config.toml
n_layer = 13
d_model = 640
attn_scale = 0.125
parallel_block = false
init = "normal"
init_std_qkv = 0.0246
init_std_down = 0.00482
init_mimetic = 0.7
weight_decay = 0.27
schedule = "wsd"
final_lr_fraction = 0.1
train_tokens = 884400000
steps = 13495
Each number is 500 + 25 x the weight over the matrix's rms, rounded and kept within 0 to 999. Layers, rows and columns count from 0. Numbers have three digits each.

# layer 8 MLP down (transposed), 2560x640, rms 0.0431, rows 730-836, columns 512-575
498499492494501513533515541484526479530525509483529511503477468497486457521530475497453497444534491516486474532531522511488527504514491514495506515495527438519499480524507523560532511514525486
473480474513500465445498545485498526511521474512470487521559530538471494503489509484510527509502499505487504506484491473477442465471463504512504501499457497537471498501458536494520508468495497
561460463510496507532499526482529520481497520474498521478517503489470487509453459520465505500478467497532518485491539517502514489494512511485522503505518473538518497501539521505487485520492486
519487520486508496490494517487487498508491495443479502507528519540461512483481550496513498522533482500471519472524477506466488495522490442495489507537486501499479526465505548499481490509482540
499467476560478508496517520503514500504467503505531497529517443498507496494484507492513512501522486537520495494489529531467489485465523479484493473520513460505495505514493558473512493514524515
533479488501551522521495502486491526518495492520475528526473500508493514524517486527525492491513448499470500487496504483493470511509488504472484506458510486523513508505507501495509508512493539
482488539511480485496509526485504487515477467488488484450507485580531461493479479482537548482509506497564512493470509464548531491481503480471523511481534514485485518482504484516531485433481520
538499497480521489474541516506492496497479502524480514487470518488543491498523498498482505542480513561495500503463444502503543526515520496481482518485486435496503540544506525543497521529487523
487509566475513526495537527489479519554514502502564480488532497524491486467487492476533504480499490470482489502533526489457421483513522474501500481502518490540517512499513513486474506443514486
481501457489498505526514492470472489513538504514543498519511484492517517486462546486485487510560487479482462486502505515511471508471480521480488497507479514469521507463461524518528556507484482
538540499511461500497521499492490487463483471521473481461535495472508518490468525494507493512529488481503503524513504491489508478508478492479517498525495480471537526513523495499503496493481487
489485513471496480524478517517478471511520497503502480525495482476488493508461450475498493467483492502498474478506526483461472486485490502465517512497490484477513531487516529482509478536485530
497539463509482527508536489508493532485494468501526497499470464510507502512471513510489479490510523543520494486527474510518461506492505493491535453488480487505486507467501503478487499453474483
528498524501493472482517533512516489477480514491510479513503525531486503508485496501506526452496518484490520503488449475498471476483497475466520517516463497488431474494494499513555482472529511
490522529482528484538537533491506486533471518497550506494523476507527462477513538518539512513463497483519452453476486524503494544497516518497446488522559515499480521500471492508526518508476516
537510468507482550465493489515527506469518471481492500451498470497484457499513502516449475473488500476487497490515503467450524492475526469519510499490506518521530497519467539442485528532442480
499487526522525513491483505511484479468460505498482503493474527525520492491512502521510521496511482522502498479494521553512469538546453511469512490548566482485476499497536520513488474537505478
466482460501525471495492504521500491481573465510503559475517458510467466525499492534471500529502501448527472507541530522485541534490501480527524514507520472474486526526524486564501481504524496
515515467535475488497517496523491488459467466491480516444531485510506538486482499507510457506491515476492495514507474530516455480490534519469516501470514482537524520504488539513510536540496463
489523525484491544484524524542492514494473467421510516510480487512514505527488512453487517510481462438463527480491531482524469425470529489475453452452462490505475492487522493505500467550500521
498510501495501507502548527503521488490545483453480473492529507470485462509475474496564497459451487478476514489483528495540505480505496542482512506474487519465461551472518502506480548503500471
489509504480521492481524519509515529455476492493508452486536491500534507488503476467500496492517511546497535482482519488492480513512523510527500485490489505513507483496496517485500534541513500
488485555496494510508490449487503485517541530542528476499524538444513473506498474501522506484451504545507476506488511499486467530478520518518505497548506503485511507520528516509495514509531509
522484477499504477484512494536531517519517444500481507480472516483496469513492482490496488452475487479509495519483504522496512532506455503516489490539474496527514456552485506509508509524504529
483493516559512517569496461489502510527514474561534553480475487473489445493495483510541502518459524491510557483495476522440474471537543539497488486485477463475508545506487516508459479462486530
480479500530466495557484501515524497519535482502500522513515482517531498497473561460515515521504525518525516529504498508522461515511510499440510525492503534470518477548561485470501548490531492
524455456535511515502451497489452521510508519508523467487454488513423511467488469502558511521518475520484501502555508516477488468495507499521509541522522501491557523481499485524519517484474519
543488483509486510496531526543478469487526497526513495483539525468506530513528503501509452509472477485452532482526503482479515464494481503494519481475520477541513524494478506487545474460493548
501474473517480520482503520483534527499507496502523513489553487532472523496507497486523514527518525526482493502474541532488502497484468485511487505524470476463449475468491473518476510499513486
495540514517524491500478524504531484489464518476449449524512473546513480486497507534513489496565477508534516538506508475473490484536491480479475506536517555525540524489465518515495479520434464
480540496517469478512507532485545514509489498485531511510487485501479474480519477524483519509512542490510461470483507472500520520460501507485500553506501505511537498491508508503520457452483511
509508490523510515513494453513519502497457519542505500491495476534490533487453496535489509503488486483502494461517489504516522512503505510460461520501485498524528532497525508522512510486504476
483487530538546490489485523499522514490465475518518484497482507515495488477500491485511491523506505513529501497516533504490508485509507464516531498505508474509487483498486509514494491524455529
475523496490503499510481534470459505523494455454500465515474554500509519487502544474479542565470552500486489500486504515513525504487497524521497536523494502505491502488562510418502469478519519
477482513524519521482506518502482528502464497503563478458476478514531490467502515457498518520533487518513485516508528520497539502494509552485489525493523495494491482498505504477470473490531490
494471467516528462485512500494544521504469478459514523463487479492457542516494484476512494536511479471494526480497485514564507498456514530505515452544550492546547495481479496555472462523478499
541448489484537538507536486532454483520480512505479488560514505518513476493487474487492525470477474494461515501472506540498476527525465480498495448455463514504493510457487481449483495506507445
531488475496496519507504536510474494507534543507560507513577486499546542449536464486519479551461459527476521453448554480528461523494452485510524481523469463530525527438480533472494516470522458
505511465534422526527475516526533499524516529516535467504479473493473504495492506494539528524473529483522469496537522488502523512516500447530492501502535510499541480521544505488475510460505507
532485471535497547506527531471501476507488537569478476493496482499505506476473500505494483489471483497510509459512491495511514538484519503497513465525471549505499480488496443526529467522471553
534556484490477485506523461490503471474520474508458462476504472505484489476520526484573526554493515499503529484471481482502482507486497489514502509526450510466493495485493495515530497526493507
492495505464531511504470486469517514485496480471535487522540487489521533510519488515484521486506507508473491542520532503534552505485509493486488543538517459490545458509475496508468534534520474
457507536483458513512504523540494518514490524497487479492506488541471547535486479486522524442499495525508507488488424492506523482518498525536495510529486508487465530504476468497502482503463497
519510503467526505475482532484496477451525495464468514543496435471539513541534522537484508483462536499456493482531499535481512507484508492527519533554489501511508508522534531510489542523550506
481516491480474530495503482507517463455508509540473486537507462495496508480530498470500432474521559492470528488512543485492511505485498512553481514544545441497523509527501477507534534474479467
479492509504504489492511480505515507447492530481512461461534537538490525531529554426512507523463478463513487512476538542460498500473529539537487533505473509499507510476466513515505489504500481
490480490466503528478485516448510493501518540462466462541483475493501505515473499506441530452501493493517495504496506525508495487523467471495483531464476493522473487527514464486479505491530486
527493483499458518507499499521555494518502515498511501529450526498466534482510481522538498491515506473504468496540456435501472515482537496487504537495523523427446538512495489533504501473506472
473500472525452537530491495481507500507533512512455474454454487492519552488490520526473477535535495498515473535531508475522523494534458481478517488503485484486482498546509518502540530446538554
537513489537536503484506566486528510525499539461530547464496500506483513426495506487488475493471530456480505517500541526480492515476503492510466500480495534496490494513527476541513477469520547
531512506465488494502514540530491523475536485506492512445486504526538505512508502489436514519475498493510506485503510506495501519503516494504490510510490475524507533474502512517481500487487528
502484469533515507493507516552540488486488504514501475462494527521493509499500496470530509491490497493514510479468488517513461515500525528504487470507479521480485489478505495502555487534491498
513493469504477446494509483529485509496518512452446516493482501450532518486464505519496515484490503511501496501525508494498467515472462528492547434507505472499493514467558477554515513534493518
495478502503489459501454488494471537485533498496517505509533568486486486526513480475449449481499505509489490532532525491514502517529490505477515532531501476482531542510507480468485474514492552
498513533517507511497484457513523502513492527535497514480501519463490534508478524510529495480523487536506445481498466471475488548460478483466516501508502478521507489513489471464493532516497493
529483510517478493512572499520508501515507484484506500501516520493454516476475497511557506521518507486497506474484492491515507512479436478469529474534548430481495545453494481479484482488499467
500499488519542514476489490488482461479518491490455508520519478496516528514498513523498506476493500483486511505508531471522464469495522487464484490490471511529513492490507515471506477502475516
490502539503490514537502491491526504517506446516517504492522466484536470498500529489522483512536546488514506502512504532506490476509463464517527494494497449506462449511481522509473456538484508
541482503505546540483527483522521502500521472497494498477517495467493489495497493504488509534491495489554483504500485519499506453505497497494536536482518532498471517507502512515541494479458493
483451521503503488512461484520483484530492541468521535473507495479512517497465512512491498502552496519531491471531507516534500495489499533518494514475551463463499453573522503532512499535490517
518455494509461535469523495506477482551490496500463476526496500521513487498535514498428513493519472484482457466516491540492499559520475473484500535498446489493495524531488475500493497493490501
465505484508497520472498490502490532520500518475542486501501499538560502457521511528492527496447550500534459479522514504504418537468495497468485542514486503488489493535538477494555513478474504
467506459500492536462501482491466462465528551487486566497467530518513498522490469436510460484479518513510511479525511491481508563506525516529572499492491530511515466485494561507506509512496512
504562471542517511530523530519521492519546473496497520486486466495509491525481556493482470452502507515493518513537464492526521468467487493566489476516496481517513521474478535518466475493491474
489504547525494496542492532439545511457583464541584394474510511475524495528534469522449513519515470516511479506540490488539487472465508486526485491510537514497535549431461548474525507519484546
521469509462510483551515553480522487547499506516463484502490517508499510508539467503493451507520479506449520448496494500494532528546469486449495474517468468560534530505502512493478495488523489
531464489505487502518496536499546504494486502473422510492496488533521512473492474492481484493467505523435538538529484492466506483511475492487511486498535489495506509497470561498516470508498570
497481565504506496499486498512528512517467488482501508501527516485532495495500468488487501509486529490508541447505492512544487508510489515516461489520524540494520531498489499498523468514464551
486488499515525494503501512490529491495495473515512490484498515516503513478517509515481482506462517495500504484499513470515502501523481484501475508513507529478498496536519482443525517505460540
482470504504501461484520485532513485515512462514497484487506469501494490500536509511528526486528499509498482497497484513520501501500444526527524508481487503472488486473440512493457548480487487
525533493478500507539512515477465484518505512503506509496541516514531486539551485500482538555468488487477467529494476483467499553502479510477499526494509458515550481458551479452480509527479489
522463465507527505516508539486448494476500545523446485486467516515517503476468505451479524481516511500490510490522490469513532500484510492525492515482465484469520464519442479511530497506535521
546481476482493518553528518530512485460512449504482470455494495495470472514491512510477456465487503503510504482516474480450492507482497477531499519467529506537474473538501512522514475514525515
460461479505488478531475514489473462513457481492474482511500508484475522531440492540502512511494495495572455477500493541491514506506436482492506519498469512495475479492468529483531475503521502
491503535538527537513452507496489492483519453500481484495504504504501468475493492510452470473511458496510498486504492499517515493498459519530509465538501505512537505532519562535496541478501490
502505464466501486483504470525533472513548475493511507493478499547487528533513457470457458498454485518453469554496483523525515484490505509464537495517530534512473553516483485517524495471499485
521491497520481486490477540505510521486530480521476502527517526514490501517481486520467503562521506534495501491504534541452449486484486511510519460468460483497507481491462517472487454497489498
510514506489498503512551480476527533475459507531510501409496554504499487504450458510505491491526536554572510504481484463539523482484515500468522514518492533518487524495491461520541487516538535
524463469513457496553455434474479477470525481501507470507465518482496478486505528501513506520519510461467497474510536489479496476475535508505500521449460492519504482493526511498534503552461516
531539501512502507508483517515492527477469485478478495482517540485502517515479484439490451511514465471510461531511499516508506485506458519488507492504524489477501519491505523510513507516507458
543535474494546518457500497482485473454503518514502478527500479466467474492474487556533533524482470500499517535490499477507502510512493564482470503482565543549506527471490463493496530499499517
494458479482531489456528549539501508499487490463482512499509544552539475470497538499487496469510489531492504463478498529485467523518502510483496509517482525437496509519512482554496486495479485
533525498520476471517446533426490521473510524520473520484516507491439506469482429481514457487477477409503520495521524459520519486511517514521499519482485540468521508529517515507534485463492534
499510497496479501461462543442500489461506497505488528496511500484480495531497523506476480470533540525525497487555547511515493501494512477515511512487484512511484506507531503485495493534512538
515516454494516468491529500521505515507492511473552527470515527527475459484503456506488479538577492576507493485470509530528507502509479504497499507487507535450483498461493487513464470458517502
519512520498494475489490476518504491502461501491528462493512464471496519525524499489503499526491466516494493501520515480537481507475493523458498486504508482490498515468498474517483501482497448
508494483498486492501491520486447524497522498499487534520545518500501496483494516541519498451508482490483509492474543527525548508483500480521492497528460514531496510447462494500475500527541470
491484520487496508474458496482507474489503478512520543520541457461449478525498496510493473542489562554590511493544530545506444529451442492539471545511549452521496504508470528500508540548544529
490517517475488521491513489516498459473536523514474533463494483524497507532467501480525516472505480516518504478504509524511510475499476517541534479497476508514500472531530567485546479546474500
502522540494496486454485521493501508498498507468497496510495489492467487515465530488464484501503518480488534517467470458489437490510475519503497491506496492481490470476478511468535511511473498
532508495471489495533486520497478485476509480520509501487452480507470514503504516482479499474471468492472472434515481496538505500511504494534504509506463500490486516498549475505477498493470545
494506452519497515474508521517475545524456502493515449468573472491492471499486451491497496513477498507493494520509484516483499474500480490453503482516486506518514526453479518537479489541503518
525496493495450465520489513504517472486486497488484491488493502501528482520498475489495500535561520494527501532461519462497498488506449468537509502503537480495515460493534497527450472492498494
546501492483463497518518527471503529481472482510489467496505448506522477494458446507511529518496512505524496525488498554484490421502476492503488517502477518504521502523458522508489527502495480
486487473462470492509488487503524502540503501494519497501505496481440518479497481477454504507530539535538510510473496518523518481507476459538496486500521519555516486485476488459471514469506514
488529494496550495472515520446460521484477486483545500502499497473502522517513488491518526506541521472446525498499541479509506485570457476490480514504502479495493490497493474508496559513500516
523497537462532507472540481514535494507513489468489524530492468515524473511504505457489501492486509514499465438503519512486528483540545467459469478496489469482485511518510496500519513501563543
527556483548446542508552488475470485514519476438478498510527425479509495474565530480517480474485500474500548528486522533462523517514477487495473475517484479489512499495459535447538489481540520
459525461521532446490499552543489514514472518487479480508470547526534532468491528458497502513499486482488533479534546510509532423488512500466481508485476505512504441498534512520507496498512431
525559514515517466491528525532525542506505508499554491467491511494489460520509525507491523512561482482525516485501506559527490502488465471462482463502495514462526448503482516493477482488507473
536497465500474518496487521476496497464526506539487518544536501497480496441544521508522550511483477512545518520475485487468529548505509504522516508497492470487485522500470475504483501511521540
507477490494505494486476490522494536494527510529503485472509496482462494450478505501500498484469490521500483492506492547493492535463502480505489511493459496490548462508520508506490487455497479
488482464504510497498525526504470487473524498446483515504500516548477497481486509470480519507508450532503535510462547523498512502498516524495504490514471496498505501492506488507484491497530445
497446517497499531469508501492517522485508526473519546528533542455507544522509523511450531506482470527521491508507515534524522494530538505504519509500500449437508511552478523494464491501502525
488521483491516451489512473501509545431454450550511523460536535490463522456519535504476482510502476515472557463533488504510482563485512509482524489561498488494484567478502553486479529540504561
558492471489481525505523505547493526516493501486455577507482502517501468477512473556463534481529490522547527497485477477536499508474521486505524498526490507492506482481497485482484527480523489
494525520526447477525497514590476504578500505488518479543484500503497494502484486512458494479490492510516504555523546496519496462491520542494501469463507516483505472551562550504469507500499479
# layer 8 MLP up, 2560x640, rms 0.0431, rows 731-837, columns 512-575
531501512511539511519500489504476480510507486521459526505522503520501517512518530495522464500514527478481486488532455565487504471513518526509549480485514488470503523511474483519508505468520514
427488507460512507485490476508501503515505463489525470523501481493502482503532489552533473469501514537442478530482519513476507502577473533503525436505491559478506541461528477480510495477483516
496494464536479502508515481509517499496496515542532506477477464453505499503490457532494494505431486484540459502487519531528513498488512532499546494481533500517511478527489455490516512490536490
495497491444554556499503486505465505483503524519471493503472454474514509508481517545509474488488466504520482502470502554485519482507501514495521457462549441546524486488484479508528516485499520
482523498502466497479511496525517518506459501492528485474515473510562488484494503513497512510495517490524552490473470531489473475506494507495497493525504489472537527490491491515488510500522473
497494463493518483487487497518493495462472478473519525477499506504523522490545509477536493520509473538475503467481472522465489452499512491498502506469509490484507503499495496466524497541471502
500522492525533470495488507559480473493538475538489479513497540496524495498487495461505456483494524488551516492510513479486530484522452516523487554500471531507460485517514508512525493474510499
512517488455517453462499534474526500523523494482508502502501529508496518461496494530505527565500496520485503470496531495502501476535496540511440484524473515527516467502487449507513468497487456
507469498527491519504503477539466514468512510508472528493487503519478473455468482527546486474500495515528509508489521534457477514503512493519492498499505465510497471485531479492537491476461492
475496505481478492486457527515511524472512484491542490516483478528522543482519525525492496485510501550522491471516488511475498515508535492512496506490496501515446475459489447494505515522514478
522499491533493446513475498533512497498420486449494522468522485495535509522507516531524458543507516474518529519500441505543483492485496526546560499538529487483514484473478497512516529517511479
459534514466517504516517559503461505506496479471489498514510497498461459514552491494505464489496523508489482454503454499447526496525559497462507495547537543495520469492461498486512500498510536
490470528505543518466509489483494500542497496492552478535540475511492501502491492484512499486458493494524500528491512473471498461512471539480479484485548515509507489506474489482510470447527463
497464512463499540524516477531461528508483460535463503528496528498476496532484456522501395469495482487460486452543483457490530483514493521524516512505496555493516506503448510534495455497505489
471530482516515489479494510554487498518529480556486520492509515508492471463443493528478495519497461468507530477503519529474536450530469537470520503510512543520524462533524467513550531480531509
441520470525483506549481522445548527473502476478518491472479486523519512511507472524495498491480506452509497524457493510514484467496556508494485507514486486489479474503474506469532497516486428
520509510499465512559481494526475522456486492480541531478478510506483541438537540489545507499512508520511472443508468492488464512474549476500479515512522475513503478497522511546472527499518539
513489496497515519520463448506511481536516505531493495553461513501450471492484539524530508475505469508550532496485493455475512525506492516510514563503505491480480487501517485494496515474481482
542542528524524473463466464509524484482499512502486515520526491475451476467522461560501513455540449533496509470486569474501583477516514479527505533480545529516580513476472458524448494525517451
521524473497495495465469420532506509539505525505502469471479473506433459525487495506502513474525515536546473532425495502528482511502517510465509507526493532499494521503551487507486456482501486
492487533510512470532503483533468496484502550505522540497482462528507521486504485475512479471507466490520477461473494512511494511540538479522513511502469475491511501500486501470483503445488512
496489475481455512497494504532498481517438478522487555504484473487491519503541510499503495498537491485508507478521528473509529458503495501494502482475554509538499491483490485521489513446462503
458540524506513532487514526485557511508465476509500521491519479507522507490503524463473481517544528535477480475533478489467497471489540516479492511461524498522518512496462508494514481513512498
517527541550488477466495488534472505445491517497441481459467504466507437483488488473499468490491514479537484446484484498542541503503496527542523498496538481523467482541480491510506496516472464
482548489539540472501543517531510500506483505512510479472492518517491533489501510510502472506483493558509490491498469468453505512506495487482476491516520505457508509472512511506521519490465483
539561455476499485528461540470493499525489493488497497506483484498489498490498497497517490532450486511462518482537507518520518477519544490503533513526490450524495546523536526499470502457491516
513512478501488494520489524496508505482491514493555547500490481497502516485520504495505522525496490520476482474481494523461481546518552483522465513510502539500449518516487487546490484512508480
482492514473558478514494497504436499456508512468502514477464474519483498437477502507514486496518469512532549501483483468473487510493530498497501481478531535532532473486482489499539515511462490
499480499507452520544499466451540474483513472505538511517476497492501535503520502487476499503512493501496479488545489507465470499504479489515485506488470484470498521497521462487470526482558501
500490489487479521509531490571485476462518483515519471526512507514509513533541560524512455489479534534513508505500494533484547483594490492479505462534514467493506455481476486452488513492516509
464526521449502483506502497489506499492499494470509539508499476500507523488522511457527504522485522483525504500484480477469501461528508533510513499527478532518477499532496501517484488541478515
502520510505516533504501468490540452485511506495525486498473465505471505512524474492532497451529505495516488501490476519495497510492483559466496474459502516448498487510519458506477441506502517
537482508519552552500508477476506513511527498488454520491519548510498482532508504540522508510542532518526523518462524472530516459509517505466511446524536506493520498509524449467514488491500466
524502523512502532534505434447504455470514459488489492533487487522505493465489529532567485562475518462494460470500466469499494504516474511508504483503498495532498488532432524468487485505472512
494492486471474539494475475491456521480550537547508493539471502529513478493498517519493479486477479511540513477524488538459516508538538472535494495474481519481496469488531518470512505506466519
482540476481490474507528416478494498473457506479524522480459501514513525514508501484477478530564533479529517529459450525523531504476483528513500472519468486466505524467499458504531481492480508
474497551492503522485449531489471491452520552481487526508511489473517479450530495473513495513442488492501544527510515498527530506459498474506488529513501517503529516515498508483494497496514502
517513534507476512552484472530481540537512515534491545536504499512541500504522497509519506493477528520479543527534522483466479472526536494473521516532494567495514531481501494521493486483525492
496547483534483511490483441519533498505493520514520489526478447502558513458539461545481501443463520515499488537480521541521520521478484566501479476485562491512532529471507444502541464473543494
510494514541493476502478503535502524504514503489507475527516490543531508471526489501516511456483450510555524504512500497465502521466539524487481497469528454520510530474506538502513523494470489
481499487494506507489485491435532527472456496489503423439536499516483510471465487538509503572534480520509502522453507485502496487495495524531480522544518470486526499512477518513505536529482525
480486532527520494519475497561498515504470500532491512466524512525498485491492512525522457446517507489514506452474464512491537473473522562492523416489473478506455491489493462479559501462468505
523467532523486499527495531512494512458486476525500476508484485515500495524504518528463525510506472481525464499501467511506521543515496469480493483528540518487502512468467514513528515467499507
505499471502506451500481505503487494517497485500473488469489480497515492466520511513488460491499528526512511529476480476473529497529471498554496500509479568514471471501498525486476520486478484
482518483480503495504488511507468496499466492488463523499457521541517503492508540508557504550503546507440457500447509503515495470487495540518522508504533487484503467510501456528516499460560460
499524513530504504508530429507565503470485504537488514495529531523513475533551497496483468493449541520523494501520484476513473481516514507500516462525548542486476492509481475480530503509449486
511522493507540492495519473513464500507539484523484495541514509518519459502463520494494469533476511436522548509477481516522501485485500476487488494516493521509450494522527504478484544502493470
483486524435536467505486481488493489483473528491525470497522521480520505493486516488522489540491555519542528472536489484491554477529511505499445498488486492493529460513516458510497499518494510
463511505473536434522468523470464466539505520548543510508488485516474562507487508488524463450526461549508473530470563506513534455505498485546501494515488470523517498504454533481498470481524485
481504504509534511509492512500499499512473503520511489515501469480449492478484458512526515512523475497545509538517531478553514500492515532497505522468523512515521455527502457500528515483509474
534488527464486470478481470513457492486497510476487514522516510503508515475504496515492478521518510530522514502496479504468508481516511504541487521477499494518507531518471531468492483472480509
490465517504537536483506521425457469515489501494477477536529569540443497527549509472510509529483510499505498521507482481476498492472504522497522516479558540572529491505465500494512466503407478
548511513505519516548469492486518495506477498507520515515513493459483481515467515481520468490527520493433508506492460471446491481508487485541546489473490483521526479519539514541526540476526464
505470491503545495490479527503499485475501444501445535521498545477482517522534535484502459530495513493548557546510518477471543462545519503503517472497480515508543524447513535487488531438566468
532539458515493485515516497501484501466498541544502493485461523482477471464480475504508473529510509503469504550531509527492512483506492528558497513474499519540535525512499523484539531445485498
532501481492519521512493528475491457541470538475506486517467487522529507473527517527515509479472498496478516498492494499480527518484493464512472505498483500506516530496499500456482546489507489
522497496496521494449495511507467501483522475493505487510504539538453498494489478476529508461516477504494533493481479473527474499486529563484514501511511527506487548487496469515520496452523468
487521474515479508505470490474488442501518538491484511524491512506494519500496479503516481461518527508490528497503504465511538493532463485498462467527504480477502486523471498491497506483489500
506505484533539471497477521457503476484483490501519537491506498475474538481514530512529496485469474494511522473506488500505544471469464513493529520526471498511548507547491532485519496492535473
496514489496504490540499509509492537480482507518545495463508489486490521492488485526512489476494504522488517529468472502508510456483476520499533446505546499479531493508498466486533505490516483
509497551507528487525497476546493521461521490543514529531484485489500496528533488490504465499509500515465457526529539501429543496515534488451519511512489528511530460481513496497470522513532551
484525506493488476497550519522501546505508539508524509516514503554483506480464543527480498538487515517531541485504464544523529479437481478484495499528461488514534507490484457530538490480532467
510490496508499467525514486462552469510528493471518526486502492477505511479484524526551516504520530516483468473490516495513479520510509506487513489507533500553504473504455495495522548489506461
489486526569501455534482498516502517479475559553519470507473511442519504499456495482469523469503468466476505526492449580505544447514495512524500446542495495487485505495459527487529523539481552
417497527469480522528512535497504512501466541470452519489480483473494479481495485476499483515514519506519507501478502477486524512501478495515547522512507500506518472510520470495503491514539503
450497484481529533531531513560508484517486513478502470481482499500486495475522533570515543481518489473506507479479511485548511501482481504517502458533505503486469496492515523544527482472460511
509522479520509528514491495503488487501556480478495514494490501522469506490495539505502494540526504491517533490502470501456477474487505519495536533516489490491506452477484486484469519461492436
472496531507470480483452481544527496459492493501528496496468485497473564525540503479502490457493532451501431485466516500497544509473475488499485537530532493483521490560495536538513515472483484
542503485526500511507489488489461498520497500528513504514477479527475500483488527523497498504538494475493470523484484471516511484532511479499492469530498512514469507473481497550497499505486505
461513471513508462468491505469534481498491477529522515515515494520505501474507508494536479526487493500487527487526475528493536477508505490475480509564548516509522489509512485499523522518568485
499473519522538523524507506519491477498504509540528477531505508498538529500536495534530480499511533490481487533495503491538478503479479528538506498484558480505476536463517449510515489467505496
516545521512543526477472500470525505496511454478495517510525489476525495497485534487489438513553535488508513515496506464531494508505522468514529466491488543513498511507500501501473524517518516
509485498486504504513494492474512474483545503481529500522481515484441527531520511560465500508464532524513513544464457479499517488483463473486502513513496518527500472494476487452494499478501471
516512442507526515516470480479488455466454476444504520525513524501497475482524529496509502531515538484527521519469479513464496524491487482475486506536491517511558510500517483461516495416489507
516544487517493502505499502528519468497504441471464524475499495531472476494535527489482502465526507535500546525497460478503504544527487473491470539503503466503465468490495497477496532507496520
501515464465495513528509503512447494496484504518526525500521505507513537523489466480511508477526493505503535444470477486480491498504481471541528516523540478500472490525523488498494517489494529
514561506533451480474460500527497523442462510486502533491503537514432470505536516522518475489518487532468502527486526538535558501459472487493463479482489495464471524467502512502469514504531502
498514513541517492475487523467534542474397466491499538545463498524506511501519506506510500494554487470488518476500485499513521454468499459510509518484509509524525511497479506519519510482547506
479467490506454483490497436476488475488501513508509522499458506477531493498524505520509503511513507510525521534468521512480501514533506519517471524537540543501499456480542484510469502481476509
475493469541522542504474469445490487511500535441468501493440509497484460533465488493501519504406480522502537514468489517462558508491460480476517547506536450482525546494497490527568511462457477
515504501511558494522463479509498476487496516471553509509427473465472477513528519478534507524455480557539473515506512469494494455484489510539557532514513519512503470500513499486496536485558504
516554503500485515516457496493509461442484476520566505515507513482491533477522510525528438514477538507523491558494487537480509500505511494502526527486497487540488488522479466541488472480455495
468471491508525535522493490513471485487487521488523477495481484510495520501495514504466509493463429488507521518475521485494507523484467476541517523498507526466480497517487510507556527496544486
502468509478508543489479516495493503519488497495465537477437489494465484510496475522500518498482482469518471539532484474507468505476555498498486506527495500506494524528492514497523546495520537
469486508513499531545518480525471512498475503544514494509498483501514506483557478499534458491491500560487501464500513472521508495515528508501498494440496535514530540531487511458460540513501492
449540544539538540518504477468511502456527474472502536520506489503505499489512531522503465476532525460505479509491488477447514532474538491532531505463489479536530539494481545524537462474490511
481536477493521463486508519501509510483511454494508479507511503496517505496520474494513493464530509522486497528534479432486515465509499540529469528478528510534527506507536480532495480495507513
532515502487468521494474498495505508515449449500511487488491513452509525483513537519502537459518509479529520535525492551536498463507490507480470498482478522518524483502533523556510483461497466
473506502495480496517504480532502487484522473489483506501463507486504505501533478487501518497493502513557468498525522509523517510481535481511475495520481512491520514502472483510510466477482546
478501481519540502481498505522494478513509502498470492490502489492544499484452502478537535545505577498497532491480507515509526525501491509489488497511553515479530519467484511506505511489505449
520490559491516497491519486473557519492519481505485510494524482558530515476547501470535484507458503500473498488478509516474503484558472504507524507472501516476507532479509486455488507502484468
486499461506490505487528480461476463474491501519482474484516533487508523488463540498531532499525479519497520491490475559468512520553508506487468493497520508490500515466496494519527475492546517
467512500472496478541480523493468476488449490526471503493479460461486483520544482460519481510533459523488461501473498501517499519546465498530512525492500500463502481519491537489532496524520445
453495524525475496547504485475508514498460518499533514484512470475508511483479499490519478502514543489524482467465506522496514493471529502496521497482553528491511515511479531493539489487526500
510520538511495492519452517475540465509432466475562508547512503485525508497539480536524509546539509522477541487505485505491532506531484500516489463564496521564527492506496541473503523507473505
492558463528504488540479496518447519526487490507526493520446490485512484524494517559530499474495542542492489508480503471456484519515494496519524499517498522529436461516495491507498480458457458
461492468526471508518460471494456485506501550567508470483483540549506501472505527468522471484499527477520505453460535479497491514495464533542495502499488511483506492468486499509511459482510482
463489489500480511512499461501486477493505507505538529482531494538487479499460502491494511513527497502491483521464507503508479540466465519491453529469530501481529500502473508459542478490512548
497542484458490471492504498530492481512485492492496470510533546531509483491496520476553490527497529532490492490512474527525534522522477527489555482524501451493499507506444518527528528452530522
469532502493542503522486511545528465531464508496505475495461521454464510466504551510458496488508507498470533543490499519493536448504459495456496500508526517506491492521503482466472523468513485
518493571504477460489490457495508495534495505490506459464487491531456494502460481471522506509488504470490528492519489514481478538531527508505536533497536550497545508459479514476536529509498464
472504492506470514520553530503480483514481513464514500463432475506540490461458543439527495497495475552485490511496494530498471495508495491483487492550458506477491544528472519532528515463545497
474516506538486456519482501510510488523525503542502498511493527519554462532499531456495439498503520504510504480461458485523473540493472538455519475523493518536493503498470473489502508495507475
501487475515524499469511527475489492483516519519493540525522503524466491511491538522470543448577523464537453487454535510478520484518491455490428501528534568557455509509477455508529511439441526
501496484501518456458509454509515489500444519502467478447485479565461480478535520510542520471498516481559544449491472445471500464484487584496474485500528491526512466527444485451524536479443496
472513505545468459533486511571489462536505516509507518498495520478507496440537549490543458474500526472463503509507553558447543529523534491484503547530505489504504474492526486506487535484457498
492483493507522485520503484494468520516476484488502516540502499485507528506530507469494523460476502511526488484471506515469506496503511501534544511486470529520488475511488476475485587505514486